Weights of a small GPT-style language model, trained from scratch on English Wikipedia.
Training: 151M tokens, 4618 steps.
Each number is 500 + 50 x the weight over its row's rms, rounded and kept within 0 to 999. Layers, rows and columns count from 0. Numbers have three digits each. The size before them is the row's rms in percent of the matrix's.

# layer 7 attention output (transposed), 128x128, rms 0.0926, rows 45-127, columns 64-95
123:482464491541494563429549519511432616508531559511569566570471489562470581436579528507479440468480
098:532484552585418595481477395421543570491410514469484478494603538523454529581541430544432458466530
119:425599556509472553529493489471424474538479458431464491494542477464600533515492558425539547454481
106:411472524447448473543523519497508529514281544495554520491503542543520502432534453493482493518539
113:532420621488523516517521459389507317473489467444535469569510434504586425531547554394473435435501
104:473474524528452570560506474446554528531473478567479443540562557507437441484457413473445525473490
119:563485511481533557526524477452407494594532561575616455456538478546492524378410506495435443526514
116:514570454484426488463367544489510501454510522460510557429453624558425574550491491554527564534554
113:547539476487552575483490446529426569565498458427557489563465491551459570454516462493450591464540
100:570485449500514530434481516520410452478537514616522597522516461567463474435490410386554480553495
116:467410471452547522572485546566513401494458574413495410472504499577494477496597498500605517475543
115:537517515511418488485571503554446472520549568450480460589470443535421532469580526476616461528552
110:580495547537501438508512463557483468469465424553488466463549537526455495495541509565512466528550
108:445607514495512563532412555514506616495474482515447515458538522450503552536546540529544457493476
126:478516604415583494564484521490437551493651434465553540394546378486561501585579517458493542508573
118:468502513499479455476461490530493466436453501416441482492598529448482553414465442538479511471538
102:485523484432449490454528402574450525391531543459574531550493406470477633532578522570492436445502
112:480447498630415528501458548469455514510504501624460507523480525640447514396538484576522473540530
106:479534538546551590533454510454567615453486459479460473550482501537571492539499530432412386497573
095:483544533457473525498534473496493638486568537454536488542517488516464498410519447492540533403507
082:605499541498536444522494442493437505565620503471436524545472443527460445413447511460545530486494
092:481532490474489494498518509477513513437553475515504497558568435374578500494477573451520490484481
089:447529445462575484475515541538431488602577519479475590527562547494566479612443431519454468546489
083:571573664572555537516503544506486539553482459473489423459521424604554580504515490642556369486396
079:504448572484572496547531449481535437448482528512484375522558406421497536542510529504481435534507
082:502454514525477515480539475599475555395426542482505612439496451486422492497464529554643469557527
073:484532396522507544514489472495509529449574485569499418482447550538480486496418440504528475562394
088:526491437411580473508490529599517412503457549552471426538526510485520420523475525481561557570495
079:524432493415419478475499489474602521534407511479461478471475646535534595535546550565470510539480
089:481482479518474511567466514462555448448505492512471460599441436519526465433467448489482580432447
085:479505454527489510508521568467518429582397503516544592409513469463533539564516573472402479483507
087:463521460474496461447462474606535480559382529531457425498411434482520522555466466512535580439458
098:432487462460450503480512437510546530549496482575463505495582593516531545497484546481534544515464
093:541429497464545500483560497532468468501449491449578558452533435429504527532483555648501536501537
089:452556479426455538493532438540384508585417526525527461522532517543428509453554503488457457452448
094:582478533510441572554514489505511423531588504501514520429564522515520530525486537553489537499388
091:534543459521556468536503509452442502482468518469610537465544398521576526537564468501487594479415
077:520492526390519444507447410504452540519539537505498473615513441415485460481493510546453529510519
086:458515511499552509553508554518475487496549486393463494406529589526579542519501499577532526500521
090:471559521564504510528556537509399465567468530547504414485562550540533436522508440437496493530483
083:550455473522520504531548486538483481479488438619534414450536485518480465496528519464568597602466
082:524468471527490474474508507528465438480513518560542494560461449534423573486511463538479486385545
093:420510430469443505370528521512495481541493516604486418488382596493511546500470469517527535503487
092:515443519502478519523537468474539563463431489515535516471467640411486565467418537522447544507466
080:608516512474464467560575609380452394387547524502497506608482495489434501502564465537444494576501
094:518595446467507433603431494448535478465555450533489460422495491537502417613599465440467462461461
080:514475551461540491593470485415470440473450528517559459538457460445585540521500455605558446490423
087:496459536502460455421545441490523623445516527575509485493527492573529610458487524566498417594509
094:613603525475513519530526509446418564562494449491548501460531412576526448480513441484502512484548
076:500501434499499504508630590460428516537448556479489535479567519491458530528484448547546449501495
082:549562549518481456566503540507477490523415456551516480537419508468543500452544496516563485448462
081:532431539474504533479500408437544377481469553584606438546565440440518438478465508484465479424492
094:603544521538502550543448406471477481527480481607536413535499463521536466555570419508438538529515
095:508480550484525541535506436507543567530577494439512449489566462407482513524568491475465577493482
081:526507532526486434532524642463495474409499443491525567547475484414511449560467496494431503491570
098:519431488523474542506422519485417526476440437475588506567418476515550496460461446534643403504505
068:532519518500570495508554469525496584493479448518456588465503490575446516381464558454432467515447
082:440500463463500504496499496551601538443496476507395542443478468479516593477353533539500516543400
086:447536468542542370445514462586435507575459493440481474458601473522409547502428479545574447431561
082:569480473434476498555487535516453459545493533541421534561414349471468416500531468519537510535500
081:438467524618511529495493451445471546481448458478583435495498514484452521405456432478432466521512
080:525539457454615408509599500518473530475578535487468523542437435546422489524516419463518468505491
076:468482421535474523403499496563485489553570486570502456520547524522469530547597523395413596478548
077:465484569452517559523544441455506549543499454415466579392467478542420459441415497504556603491541
090:566635445434503514587418512487474490469428572523413509584359587458446501445537506490456492503443
089:543520490506420514428512508527528453501614475451489483455477548490438368537494484425501531472595
091:449491475578514546486494384446503548610519554469393460507595469487472520410509560435505520493513
085:507559519472493489511567549465540471474644508483454448535469418490527449600497451444354435486430
086:581582526509490494553448442445556512535472540509390498491540552488521418464573431506569447472439
085:465487474513533501476430501521503534516567495468501499464487489469525500532595502402598465559523
082:466472633546506494519464467505510455516560391479446517504619546402491575429442522488446551453577
089:500505492467480433489461495512514470567470471479526503496525460503537519525524573435596555503533
090:476524443573572488430495543600512509546525504504472466438586450550498483601562475496539470512599
086:540415491456542450543527528576524481431491523503500537538540507435547462530547492491517456498504
076:554553488507529525459510531467497571452521527526555446531418573474621565452480492503605527575521
101:380489550508578447493433517409552513398466427484493511439548354497511480621479434530464461516496
087:571509572427469556523424488519467545587468505531514496554471458476449482458414557520493572488591
082:546496472447530477494580483487573472544425476475480532461613433483515587429479529583531455496472
084:424522526466571439555413441545514395451475450475515491483544470482520501494514374425504460508546
078:503456560485529448499448457493475516454464462389515538509527475457594558465536564563611423429557
082:605526480516547490559556525508486420513567473492458498515510604494567500478420483456471493537393
097:453549393543450511422406507573363559490497499472457522505477600542474489538522552458525500555514
103:452485517483461485419456500480517470507476405422428513600488459406532473438457479424570449481467
# layer 7 attention value, 128x128, rms 0.103, rows 46-127, columns 64-95
096:460531468554456473412472641420497506543508563517554445416530591460561576580509493475451519517460
109:501500486565558476588557416461557490495515417526401556480501465534529518465568491477451517486544
100:450465532512466504402567481426496526525460572509462462464441540523507498547514490459470534549469
106:565510552517576566444435456522542446539567515451425456474503495554532441494487479520457462569563
091:473497457459445443592575542480588536503602455431518450502574548587545462519470450471503483551448
106:496486565433495516506530431603445477459464526540522452634463534511468356421405445468496468453455
108:574586459488483470465545456462492500521483570634626492573409491484477519530411581421465489445585
105:446544455392497503576487502465532478525444500594472490568485464411538485525482456513440528436506
092:428535565406495484508592525476442490623432602449458489501482482555505519445600488485565521526500
106:587411541493454583558468544492475419560419532611532546547520478538557510575487480484477532472567
108:545435461544577673440476462480554535530450506409469533566529457583583484392507492454536529484504
108:463559451497474518479510493486490506426412550450519414363543483506536468469551494565563566460524
101:511575535552557437484515438517516527544527466491481447618441556425537474477474607479472452496418
119:531492583507562518547435533533516567513442495475455465523424419595454591464500495477525459477452
107:530541551486482491528606437502616498544494440446566585543501493453499506457474476516489572614474
091:533486477481536502566541460418485518493457533614515592473519482481518536557538368502473521386449
109:441469444458415428418544466463419538553516521504556518450542498498567456462556464434534481524484
097:431524544441458439535467479594563475515469547474518417452537471400466469467517496493494521539546
102:546443443460468552435513452534562434525406493521419523505535556538545471535474440532412511455569
090:421444424606506553468495509507537477546521522599493552484461579432470574408522502502472488476555
097:589531546527533537526563553475507454553467535489433462464365511524396548476471509531468499448475
112:599474542580413531494419500494606593498427469485549509552509499539426479490526579537491449459425
096:532431539528390501475478489556449519453458485381547519493563537505504446545450489403463536583487
090:522488473462403505543493555426449601452527418491565519551509565472443443449534525514535530575416
095:489467547462478561481489551423480502540559365484450520555471522502567457578525511486429551447470
088:505517598430517507474403573518540509495459549550541513543473522459459576480505516517496508427537
099:512534564499495529543436436471511636451515521510446501411543476575447543503586444554503410467537
090:481539526593534478507519526552476517548516519507530427489501385411503475512438478411479539400516
107:559506411539584492552502472504440579447567539558538567493518547548559595450533434505444477529509
092:500493509452572428486514460480525464472491506501487475570494515470448416418503520483643510454447
099:552551495544447456602475529528509496532595618443466530489553463516470461483526513470510432578496
106:569468518405584486509433474452466508533567486476475496461502444515468538487621428492427393490461
100:514517533535519554499498552493533500540488394556458432458514491625545430513474482353491525404491
099:457452486502527411473484599515529554469496488426478508395412518468535515501447498484568578541504
101:447525601599549504524461508554418482567388484457509499486514509571494558444500513525541535532555
104:521576447489544481528542488526532427483449488572417442541462571511448528442403553471543424485597
086:483381481567527501581566523448587478533524455547559543473423523542448506512478538458489480570496
096:473505497501370464533599497519471510483477594514470451485530505431488576485569570551527487458475
101:473482512484457556450520361551649597493554479436543493470531500461473523470542588488595512513544
099:463421606459461442476509481533508500402504526495516531536555586489529580550568508504582385503511
090:495547453462556485487536471512552475409462606545490477463491470512558435442443422504522445541531
105:529471538583527569478542396433505638488520444478519578568517479478487412530500530406473534446525
095:452464529504618459498521540484451509510622486537576441497530445546548538561513500449511427494565
093:443523440542541440447509464459548619503516472575623527398516516551550434528427534467524511491471
100:461470486465610565492546511574517483466492448480559582599378488431492495447498515547557516493550
094:454495456567465571458543628549497525470515493515532526550457463564370502508493540455546585493476
084:508468467449538430605488518456550376588455511418492451480419430467525500478442511519461541492547
102:379501515559431471385436460484599450536506551547450510549499545466526536445429548551474515460458
087:476548438429502564466425552464593522501526521523482468529506539453406436525466439524498586525459
093:442493365508572508496495479483587518486520535462572482470438520535494475549501551491456486485532
094:462510505485504536474535516521519552440563389540481481470478487535469489467539454540493461570547
097:394442460494444484513510481531474428486462409427521450520449531512455584436460482489497495492581
107:585452482546472504436534462495474430458440475535432604487464616482575448511462487539480511473562
091:509573464506591526486478535347519458580447508525577494455552463604484481495504484553495613467461
093:475541488487458411471512524526555441426558528496507428450509483528463533559439497504468541584542
084:511459491481514480485480528456555474447497579434519466547534485532570488517484415458479473530539
086:516442575531462449492520526493407454506547467454520519467569486479460499553551434456499405486520
090:446464425399484571508564570480626508507473602425500472402468436528540452471550654480433517574521
089:480530529528489517463477565575557568539504589489454616495532529532487563455479512532474481515459
086:507525533438513480474597537465482424406574467482556443509477490563559570569524517512531644500528
084:516510508530456569492494433392468567444461482559497434457537462473635476518403577542457507531484
090:552465496422463502557459461483576510498480452474436537552491516533498526377511393521546445437474
082:455481563531546476435488562567471472507561466523536406474552539474507518545457621511463435554535
099:433385583600508429458557586545459575489527524464577550507534420462483551570467480533516502474488
097:494560472499583488598487474554532564504465527546417471489517515444565533476569501558451483390506
109:563564529548550456560486563621434448487534512482558523535458548513465520514574466480503548522485
093:542509429509547478497467422518605512500382446550621553521530576380505566442466510458527598559573
107:443422507448456511483523527508463538535525499473537548437434589529536472507399535442432509443572
097:509513541467494490562490457531518493459573418501445484494492491511461398489512569545511554554436
098:538443439503505570465564488518476554566558512453519485581545587698488437521575471431469399562492
098:414501579608415494511513479543470501539567437438486552560473510583485491400489446517426511509417
103:572532473472287515661471443457474538486540428506523602511522525465541477450556516508468495398469
097:430570495569432551584471534407453441550572505531527428426513493457448532465488567568499450514545
083:487421445480438508495501532423509472450447469522545452580505402533482493536429501483422464503472
097:542413508456430471528537504575451449472470527544525455587458534509494510442465600450553530531529
093:431478501592568490567551527483513520484531542595474482551532547513519517494544437494476478450360
089:478431559508493527487466520530324499517562611428385527507511511495437380483440560454495489568460
097:565519467447434444491522489522446479436542510436356512520484561591461555471476577595503422606427
090:468448369503476553486592489484545511455412544523507385377454525575501495556428544561478482604540
098:480561447455472517481433565408537542513501582457486437522532447574500570487476495583541461521526
097:473491503514537453530582509450586517532453499533526504511462398523556522512522506417519518433460
109:506546513511518422466576436370446553465616471509466565399478523574495502455520465502494505612536
# layer 7 attention query, 128x128, rms 0.149, rows 64-127, columns 64-95
077:622408485459545473495494383494554545502559524612436535538390480533454446459483497484403552561491
060:535528485574466536492426524434515615488547580536493465474491487494420526396499579449555478549513
066:434503530533567467512466430495464471515426446467558517509476485462442492452567499429462530449518
067:523505497457616513530554419559561460502529499464529474536538363521479451575389458379441442550506
077:430490449515452555483451463544492442527454549501505490459563538496401582523474496519413597529507
073:566458429506455543470544522466462574428368531513600550496480566556535494508507523489409414562553
066:407446501516554513384511524507560491393516414471521446468437562483545498551454411528543546446496
074:395452548431531466589403489464512469529484516510416495503468466523426501485478437453537492467504
079:466450559585493539536489489539428452535470492507505580458572519423522498568555556500531517562490
066:477508554485505505469510562525514519519489555452456506357547503429556473543323592484507507546469
065:471455425518576500480438512599422442418467472534494526546449561484499537545540438502519527548511
063:390440545509470484474544503490551582474499569507552523507472495432492551421431484491534506474530
072:441597434506538502487530495525481547513622533481529491452562523447415452503582450524501532456508
071:569477516394513503585551450477559498485506490481532451555501585521497421539527622517531520503457
068:429422524508468480448500464540507528524535602516511508502436404517468486607559393594559487487547
065:518444481589512489411478542628508496459431571494477447445525416538439536507522530568641446508502
060:455533464568598516498507566545501444529484487481481499494543417466485478430444539428534529577510
065:527462602579484491518389458487619517409428449462505582494497429448407497535449506545483473414529
060:533491528491484532444517551541462501465565438595505494524506515478517340524491464434497449522543
066:342511482458542552474405521550475487390486408514486518410555587484563559449559519541496529487531
068:488509546559448385452476548478471536588453427543512504492477580527472526509463571470516497469486
065:425425538489539415494480437400515552398516521438499487537512448469503534540513476529435443555581
070:403466414507444543501462520532401472556430538480581522513505609564505491538548476548566534460512
063:476477583394563539411539578392506424429543503457521573499522415462571477516552491538489493499513
071:499452586531492431540481549434635470463559462512516489562482603437532475477459498477543565464470
059:539396453471530489550498517499542423507552549437483511534480435526441431505505527608520537444571
064:479521445609409555497457452516419526517533480478438520516583565487482586508711563534460446446576
067:331421531451510465490483520582571541508504462435524518455571506570399528566491504511501514547565
063:567535490422570483445438405494484570550487553514396447516481498386471416556479534529492549494509
069:495398573495558526526461545438565423554472540547533530575534456406550415561485498541466499440440
066:541506457592507480473545508453490522525462513496545442542449516488590468495555537517519475566486
071:437501476494421477515504525540585488503565532600553558493437521545494423488499490459461531512531
071:624518494497456487517472462459514497519524471469505522511590482424556505377550557561548459494555
066:495474416445467485553560539430515483439539532472573527518477527480486357456487517462621530497522
056:574526570466564433548590552482468522472562519442525470532454477479519396433456430585456506536554
075:526500473507581496495453465525445543554552562548494450555480522505404472464520500435515510536600
069:484538488494501481518456491398408553524492468559488435503560537473535416513466528475477460524517
074:530529536476445527556449447556471565506580615493423525408554585592495499488589572452519407591378
073:581412557405508522497453539554564574498502603469500559508502440517495425553447580526477614533571
064:543489587524547474544501526515521515516383451464453467474507470428574546523541491506466471502422
070:523547569488517487585450512506530515402556496563428466505504551473491500527402529449461397607438
072:644514600484532521586493451477492448458503550492486568588519497526528574475523504564523432510456
065:452505501372444429508421552467459499488542529452425538513506491517494537440408483464489509509469
078:480541453553489568508549482521459438551557565452518469516637489585473504637516421432511484466467
063:496480475551475574443446476436611491505515537609574463558483409487501535454508516479464481447502
074:516510532335532431553512444547583458522525391451496593597528426461550501503464504479526462466535
065:509450520528544430509501371581495511425536624502534524492520554487440548579501488449507491529496
066:484421464467426495546489461404591550490559510565486613537521537402536543521502542624590485505538
073:490528430555466518498451515483527511501420420517552482530499507407531487517511486513506386460639
077:558542450568532547588491499533519421478459465497506445389460432457532529489495426524539527393530
065:421539559520554553508492499506656490458525535457431460438548527456531462466532535544496442551607
072:456567406522495522477563469510513489551536556496390518513526524556434537492509427458452500388450
058:477420584564556485585456464573490415520441481497513412537439447422543438463463480480435568458506
077:341516458545570499389509573497437464453540619458430463534478486423581575455449464529558518516466
068:484528484574535509439399423551536490528556472487438477500549492507519490539447475466522464502588
060:547462491469447579447518439516463408522487475526543543570440449463430414488488548583496525408562
084:533508546530480472529542552468479476404488495562515564535456490415502344500468514522479469512568
070:558426575523517531531528458495511472495501519413533555529594589447515443535631550488514422462604
068:475525455532438508446398502508572538497527462518530482484446498477486437458496514403492536544494
065:500580507469439464559564525527465501458603468402473378474518576528524580522431496406553467478432
067:523439472450509527440517590549511465519549478535438534397563505521526399599515560458527498492527
064:444457535411560479505543504415553517502469538523470544478446485434491475467475501495520458539540
057:462647494573545551532495437476486467332469565477493465560455504486499429490511488473521463498476
074:469535632501444526553484507459461463471533575425570524501483504496530447542511395521480498516430
# layer 7 attention key, 128x128, rms 0.14, rows 64-127, columns 64-95
078:524450498491516455554402420537451538484554492521483615587489447486396363461550498392469553520548
064:546405474480513487452469526416388545467506489527504483541508484480493431417538464552575513494604
072:539493475506491564446525447471474465536443450489532518488475492387582482518429521495587512471503
071:538527421509407523522527461508428536524478481530453521472507430445543437428523571477445522529551
083:527509581455480553428529497542445514521402421550534513540488484481439512471515519560419584472621
078:561425531437472505506599529451474580434419569486517534519513493538380441518434561640506457536430
066:454532572676595503481462499521523530489469501482467496433466570486543564526492508439525472561543
079:430440520529467512385454462504531449433400481532461535504503494555498512453483455491548534505473
087:589447531455480569534520537506474452493500421598483542492528521482568382456506463505525453504451
068:476501491537457525487473590528558553435526476480484403526485512453507504527527451472421414613542
066:446460495478448573500511435545606555421554400445488555451453427433455491571527507414545573452483
066:534490517520463526547524578395458620533473526520574493526488528468467514421504460443451527516444
068:454530454505564539419477539560456499531541463528568421513658535533469550492504528497512468469564
074:538521458469601581530463468419514549501584590515459472596548433531464468541591571526459536510560
074:496437463517530496514426574529452467556488460541536543491484412520474411471537485432509518401523
069:548491427461544543445486533572502491566501496478522462486414463609571584500446462495544540419501
063:475503491532529508502520519489418538529556531488602364504503471504532480507544483496559565494523
066:570543544497558504539559520364549363495421404526542521556490476488455424445460471495510572484535
066:558471509525522474414501519546512543436488596479454498491513426461535540521483577543483473589548
065:528541428459490523389474533553546469434486403475517489418571585462495597543516510478566495560503
068:503623455532483413497462574552565501538632506596406452522540542508486582462435495558591497603446
070:456482488498533436473495508492557496477405483481599563522506475468411435448548500410575383530500
072:547462486488551496514548521542491534533493497550574608499477591557525533502489518568516521547515
064:478461441374567506474485551425563552523420487433502496454528451469508439595598508475479466517528
072:466532550538527416476447484387631453536522415511522541402468456522514520512543526535470435563537
063:460507500498558450520458490446525436581548476474541489491472464433407450430422507501476585427479
064:622474537478577483449464481497536470542434498498474426626546483505555593518467477624539526428466
073:441531509590541500453426480551469426467460451423618449513519402427446528526548497445482526468631
070:454538474482525524463474555495484471453528483516441519485439561439476428530527569446589568585540
067:586538514453437520546438576351548594482496617543452503478531553488514426490487526593533507565475
071:519449481428521495507528524408487521527588478466479543523496460472512501472519449473545484545569
073:490518408471619467447492483533426501508449560495575508512489413500469491650543527548529466524533
073:463454530469475465447534458512505409467500433553517454471501468552644536433490496555610542497442
066:520494549547536530511526511496437527472513528481579483518518590572516400485483581516585502541497
059:484445584516514499511431490490458575536488567476425487487453465538473434571525498557585472447475
070:558483458486473570476508440506505480573568537470553533542565516588536498478573556409497535368533
073:566521491528516552454455458522507542480455409444481498437551462547573535486399499531544433448589
073:588537463420441596554512463523519442427550505505490498524623557583444522489521547510477469521509
071:509523522469601528448447508544488470528443581431527555456444497456495502545569553516480610488522
074:557494548516615539512549531462568486490524447490540556458443440504454441615522497594495535450583
076:471541472467503486451442478491550390448486558504476545510500387463462488564596443480407438537445
070:601509487587549526516602506517511429473470542506506479428489523541602518462516462463408478475429
069:486542542552519533516452460487492520502510492451450485587508548452494444446433487410417432438478
082:408539527608519490437522443513488533585487553453499401452568371652474543536467503478446477507490
067:525493354569581537542437500464559593558462523451645476472485449473476484480546507465493537491515
078:515462524401556373581578522472593480513450497457447477507542528491476493492495633379525516553485
068:480444467436531547410469443515466508518528479542454514502480381527333460511522465484444587498494
068:482441642422588511489488461417556444447562452608534472452437497443467480418464506456449536480492
075:569457520492493472494523576456469469521473566505530570465480481409503536491502495600627447438474
082:547523541549529561510567580546453403520561417517522525435530480532591525589481564593559470450521
075:493551456491520553475464586501583569474476577427441546558396399443466459477548525515531451480522
080:384571471499515486418539461531479527527558519529454569474551471561371586524496525533486548472545
062:437556559448561538535475435498450556443511536456526550482530449493595461502434426516443492549460
086:421488419587543472510559488487608573463526577473499450529488513486493507506499484414468495521425
076:565510475483448520462434488587494371532530450457412468514564494429611444574471536514515503473466
062:616409580553576482515546505452516505489422502478567501455531497483596573541489633474543476515466
089:464464494471545501575553520469511438535508546453536542507438515509530513475483525491555496425388
070:541432573443581510439498552516488390504534450442497506471581539456559401432476600544471432543513
072:515539485471487513525466490497524508486492519457509493496462493460496557442509551537446514491495
068:560473482520497509396509500507530531534570521454509545432550512593493612599549486540373470538414
072:525535452477520485543562503441612440546505499586500464564577510476498426416492590471557540516484
068:476499576499544499541469513546531571453487506525442515522392469413521369417537506505573489537494
060:519505471466508564486545582456415538490560546531577566517439471404549414555523516521546452487470
071:522534537548423478544437446453526586483463540545502454510429492478469521423555414480395501561482
# layer 7 MLP up, 512x128, rms 0.128, rows 0-58, columns 64-95
105:409557483511463507471566481394504507533432466511529488500541449448490450463465578607578506495375
097:471508443436628521579586568382405394539501455542503566555511392513515479443503481515500523498521
096:428523493510515551554468485527549480444464518549535514478474477575510554535440542530576523483590
094:510504446484532607399439553438624463487450462464539560497445424453512535553562480498493387487481
111:521463455444508443560463572544577471503493467457463545508526404449510523423432493429373452471541
095:363504519456441485493565460519531470492405470556574478579460434509476496520581509415551454448447
095:484514528564490589507522490489512497513503534503472574458482461458485480450568516648429531461561
114:443498559509451460466460504525510513581479497452543587530484546494634494445520447499480582567522
108:529474512555515476575442516475532480522447521468497479525546591518441479489495496473468430562464
107:445510526458479507433499495512519465449450512600426506456449510450495561521555566656525434449458
117:557540499496481459448539445497546547478508441595430607459534481531514561565530573437523510442369
097:538482493439573437502380510463493463476378467416539493433509536465504477472516492408553487452546
070:545452473366477427535458550523473473583478457586453495537473437565571459452513526439485493510495
090:512478504557486533466558398519483581418443447507493520449522529449529529479512575507503551536456
107:483532485552571510495502502531438551472393557529594502484478590438510488539465581521452467527458
111:498461499525594447520473582502471470498486423463434425444474525491615518498580525582496446542462
102:450547589479511566499479547374563519463456523422552553471520609524523464364556524394524493463533
108:566446519534538549522618439474590537444456475513525523401456487482543487477500523355535460514500
103:504436465421626501488426475529560608454544586414503445456534507483628462506493650508451511448572
108:498438512398512392576531524466522455524449600503493481503556535471533468510548461560458521429529
115:494492491477529507504537580455487471466463558443404513549481512440607468456412517480545492452424
107:438547489510444497467514484407537518536484448525531511493463456521529429522527487542448531492474
102:502570480446459508460450486573453489493459502487513450522574585444459478504547465507522497461537
090:497478448455448514479463478536513555515490590597429509480538490404388496504466585494459477519509
083:499580460578485475526606495502498464476467510474546534407589402537528489533640503479472475487490
091:455498581528578510557432522494384393616553452508461485506480496484565415508548585522439583504511
103:562516614448475534499534533489446492553490467481435471395471417494503553495587466385501500389519
109:419551560544472451540567446457507497408534591522520444538409416459502510397579573514504549507534
094:457500438481554452613482459543490414425425481509473566563547487538503564453575565512497603413507
118:444569466586441516506471510469509508536505491489453450468475512473532508508567575498438539458533
114:428546492455485529541532515511468493430535423554439483581466465492424451491617494473500433525422
081:462468504586524568433501581469508380546570489575511422483539483543495351508482483585467493458515
101:484522475383443504601500524556460470397582566494517538477501544473484442476505451585468525502409
097:548570451417465445546578524623481547540579442567473559426536429544605531504565495553596432491501
087:487456493425544523509524508447532473534470418427484573515556440477597454532511518544540618527479
108:459458544534481498543494458405443511470510485531545487583517518501423555481526486595560416537484
100:371518483491467506622501477392493443565419471478497439492517490473533458536555527479435478435479
110:531485468484505486518494551413470459577442532474539555447586548448549512434525472470446582451563
095:482512436555425491402509481503482569425510513438508494461533474446543420592450501526500566528489
097:471555526545543502458430504511561502469492386381546485445511534469563414416518564539483585452449
118:425584477454444415601497472591460499413565463511489577518412486504538463463438553508463453576538
112:545538489498521437491528501498441451501498503556428489538492507479568424421528496486470557555476
088:485450532538417597463436479469538485471613432489575431532493508504538535481431538543547476481478
099:418558539578544524536492467512572505592433532503500498444539452529535490424516449482594502448448
092:492483508448472571528485598466509525589432488502522554540549537512566534450415494449480506511468
104:503433472564447527525556492407462531483561421582518458529406501427491487439486431494583528417529
096:438572518495425483521457558442558539472521370488516506570453543497479441458550492433536459477458
104:530518580523460465550551445474507531444516490433473504520496461543558448496596604563505426415574
099:395592479433491531599509531509401532534588406461510533509551456460496535532519476570468438505453
096:509508525508478504382559573422532507462502460592524549473585521442490470462524511481460557503446
077:560447439506545525468542506551534557445366642498574468474475500428499478547510692470499437535510
093:490514593527538508539547616442477508456562481461512443461461455525564521429557467571621499454554
109:428564509504458503450442492519407479498440567533604490457542493498513494434463538603448498536557
113:466467412513556534472486511434525422552518511498455531465455463538605518465477609510420457474550
094:487574493515502387530561475568488539467479439451532470548502498485585470427449454397661559395506
112:469527518563465380536557536472546493394459451542493560491474541461440555505506502461586514508544
100:469526456578419509515559480520530435523488427499521503397498429561496510479472552375521533492412
096:526477410515427439612477422396452574458499502410464478476521460459545503509554498401563483467488
090:536474425450519480534649539510482425451465562470498539400445458511496506512482491507450540496485
# layer 7 MLP down (transposed), 512x128, rms 0.0912, rows 0-58, columns 64-95
130:480447566450526512374587521606553456461502497427525513540503525492487582491575458496541489450465
095:511544500533485517518447450486445417501513475500459526593510499490558426475479500407436480475472
099:508459463510520502475654545475461470572532500427503479514461482474584511539520554402513472529596
088:544527632419502473514553628532501499467520404532477496473493457473442521530429503471488501526503
112:564498547552471488479466451624591413491511584494525530544537539530476458451469429441437476509580
105:460459373515508467532510524395547456437440427587525458484503519520458547581499538477627548431513
106:397574490489492398545547397459464548485534530498537448571524566537513564460416494427519483387512
108:471469529458523579494483551514522472440448558427513442493484524526409564459453511519487507521544
101:475504483530459474469443523548509560479443579509590417509500513568520421498529502593460535443583
099:535455554507430500598480506545438466457497522474585497557547578521410508535457584421500566442442
119:564561519467580598519472483518514561541510497521537553517566442477492506517576480498450413460536
104:463613549516508477557481491589545586483482484454543471560490478494505542454476638497557506546478
068:599484506563511470507513432561451465506541459468487584579522489441548524554439533513473499501540
086:506586459607417488535523507467477427468430462576501622416477502455477395619454476463535473505493
109:487462471540462570548464441576572466461490512523522497485555508482463499488519480562468554456495
105:499645435412458454482520482524444481411547438418477528553546522487474581432450567503582520457498
116:476498559460455456467465503600554511498568544567443462505506546433431525492531523550575457494541
109:456484487444443587480440629563516564545549572466433484498554536456501535540540472477499406490465
101:452507471537448583553450464532473485526518417494501499500497519579453595509527496496621520487383
109:510478452530490472473562587354478511530500504527419496466470443514461453511551432572485376493458
111:504485530499419470521442361503541560529415503483497494504422551484522479486609463539564498481465
104:539451523464465495395494548502493499530488515503557532466453481475474432497465432517501433496448
106:469350515477527508579444370478476476516574507597455531431482544518496489460531557473446446554515
093:578449417528513479464515499475375565469487457563530437533437572553484489506537514471530417603476
081:548565423449472426468493500561417460565555450528440400546522559441511517571496526446518363501466
087:453461408577491420415623548459558513552434450520574588538469565534469412607517461498522448555491
107:499501411471565456520484539484516523443589413480486465477539451606505487460469436524532537442556
103:548538482512502510540495549440473563524429515576527502537476547553460529414528460487518426451467
090:500485558541450519514541485560459507567489538522471507550490556470547498486402473508562453615557
105:495563445440439446542545506409436544463485494575449481504430535599433536500475485500513506534534
129:435541528430452452498487607484524541412544407535541525535430486533534461492492475476515479505542
086:536435513512456464480470465538516549471443493433535458482514476512473437435413460466492465535463
092:445491407482491591563567486596487575523448515527546501494421554512568604547560421523457517422479
092:575474444557496635492601543506492482495476576475444585639426531552433465472450449512397564467527
097:465501437597506447558409542473465482431523516434506466501415480511531546507518500452457491552458
103:598494498538538486517505439424616448508395505523562475537455489443551505539492552481472512522532
098:513516462504485402511466515546457514522539562515437425466498465523511591568492495536520617504595
116:593378523445557594465489607441502589565438407494449536607564421422491464543488514449475413532614
094:550442525548489396438446476538500522508540409519449565530442532536458441561456506471523592473509
094:479621496515530527426557492413507511545529459585434463489468487529506522561542497611446525493505
121:453533455463528515536526511456473503390439445514457554459500481569517489474549388449544435520569
099:509383506464474478557474483602483511479528458538505418558500393448572437565486516530473516497367
090:477553544559516643479498482416499396616528567383555498523558527611529478473503516475530430619526
092:447474587456541503490494394483396464483521495551467400492610490507507481478540489589509451533438
103:658496447471440557531529548517447530478482596438591512481497549523490519546483445437437451523508
103:446471547484501537519518466538430520579513562424544396383519471502508440495471456476434489464488
095:448565528601397625496514509525476575461491425492534568536489560545466526540535475490486506492422
111:462552508501418521509538504442530510491525509496524468449466439377495441466465457653473398460515
095:544419507547489510468456481560469415503518516479492475571450572492505599463491432455490518465525
100:453534576503538508501491437514417505609573549431473600529523425509357633452491567469578510503463
084:451520596599409497577462535617433456454507460478411486466486535458565538446510508548485484491479
084:565461426515570539509601476527579484584596534586360426505584476470543434525447525504473445519447
104:463494455466427493456488602536497516488538578422504497452483533535549507468427431564470512442529
113:426466519453412519573500470443472458476513390574499461545491441509535578493486506540557473580516
099:446378545534423621401504477581471510552505496523522482526496445540484529508572423502527490483459
097:498496498410469486468564428464514620520499469560512570447540472404519488478516464475505510426571
091:580489449478569537422472526445465545520459512591520442617515429565520517455527459366493517564391
116:440463587402494489518501476520544526470490525483476457532518516561561531346529486529531527454550
094:536469573488535447474570476479478495417499549440540491506479472483504614615434494518490559497509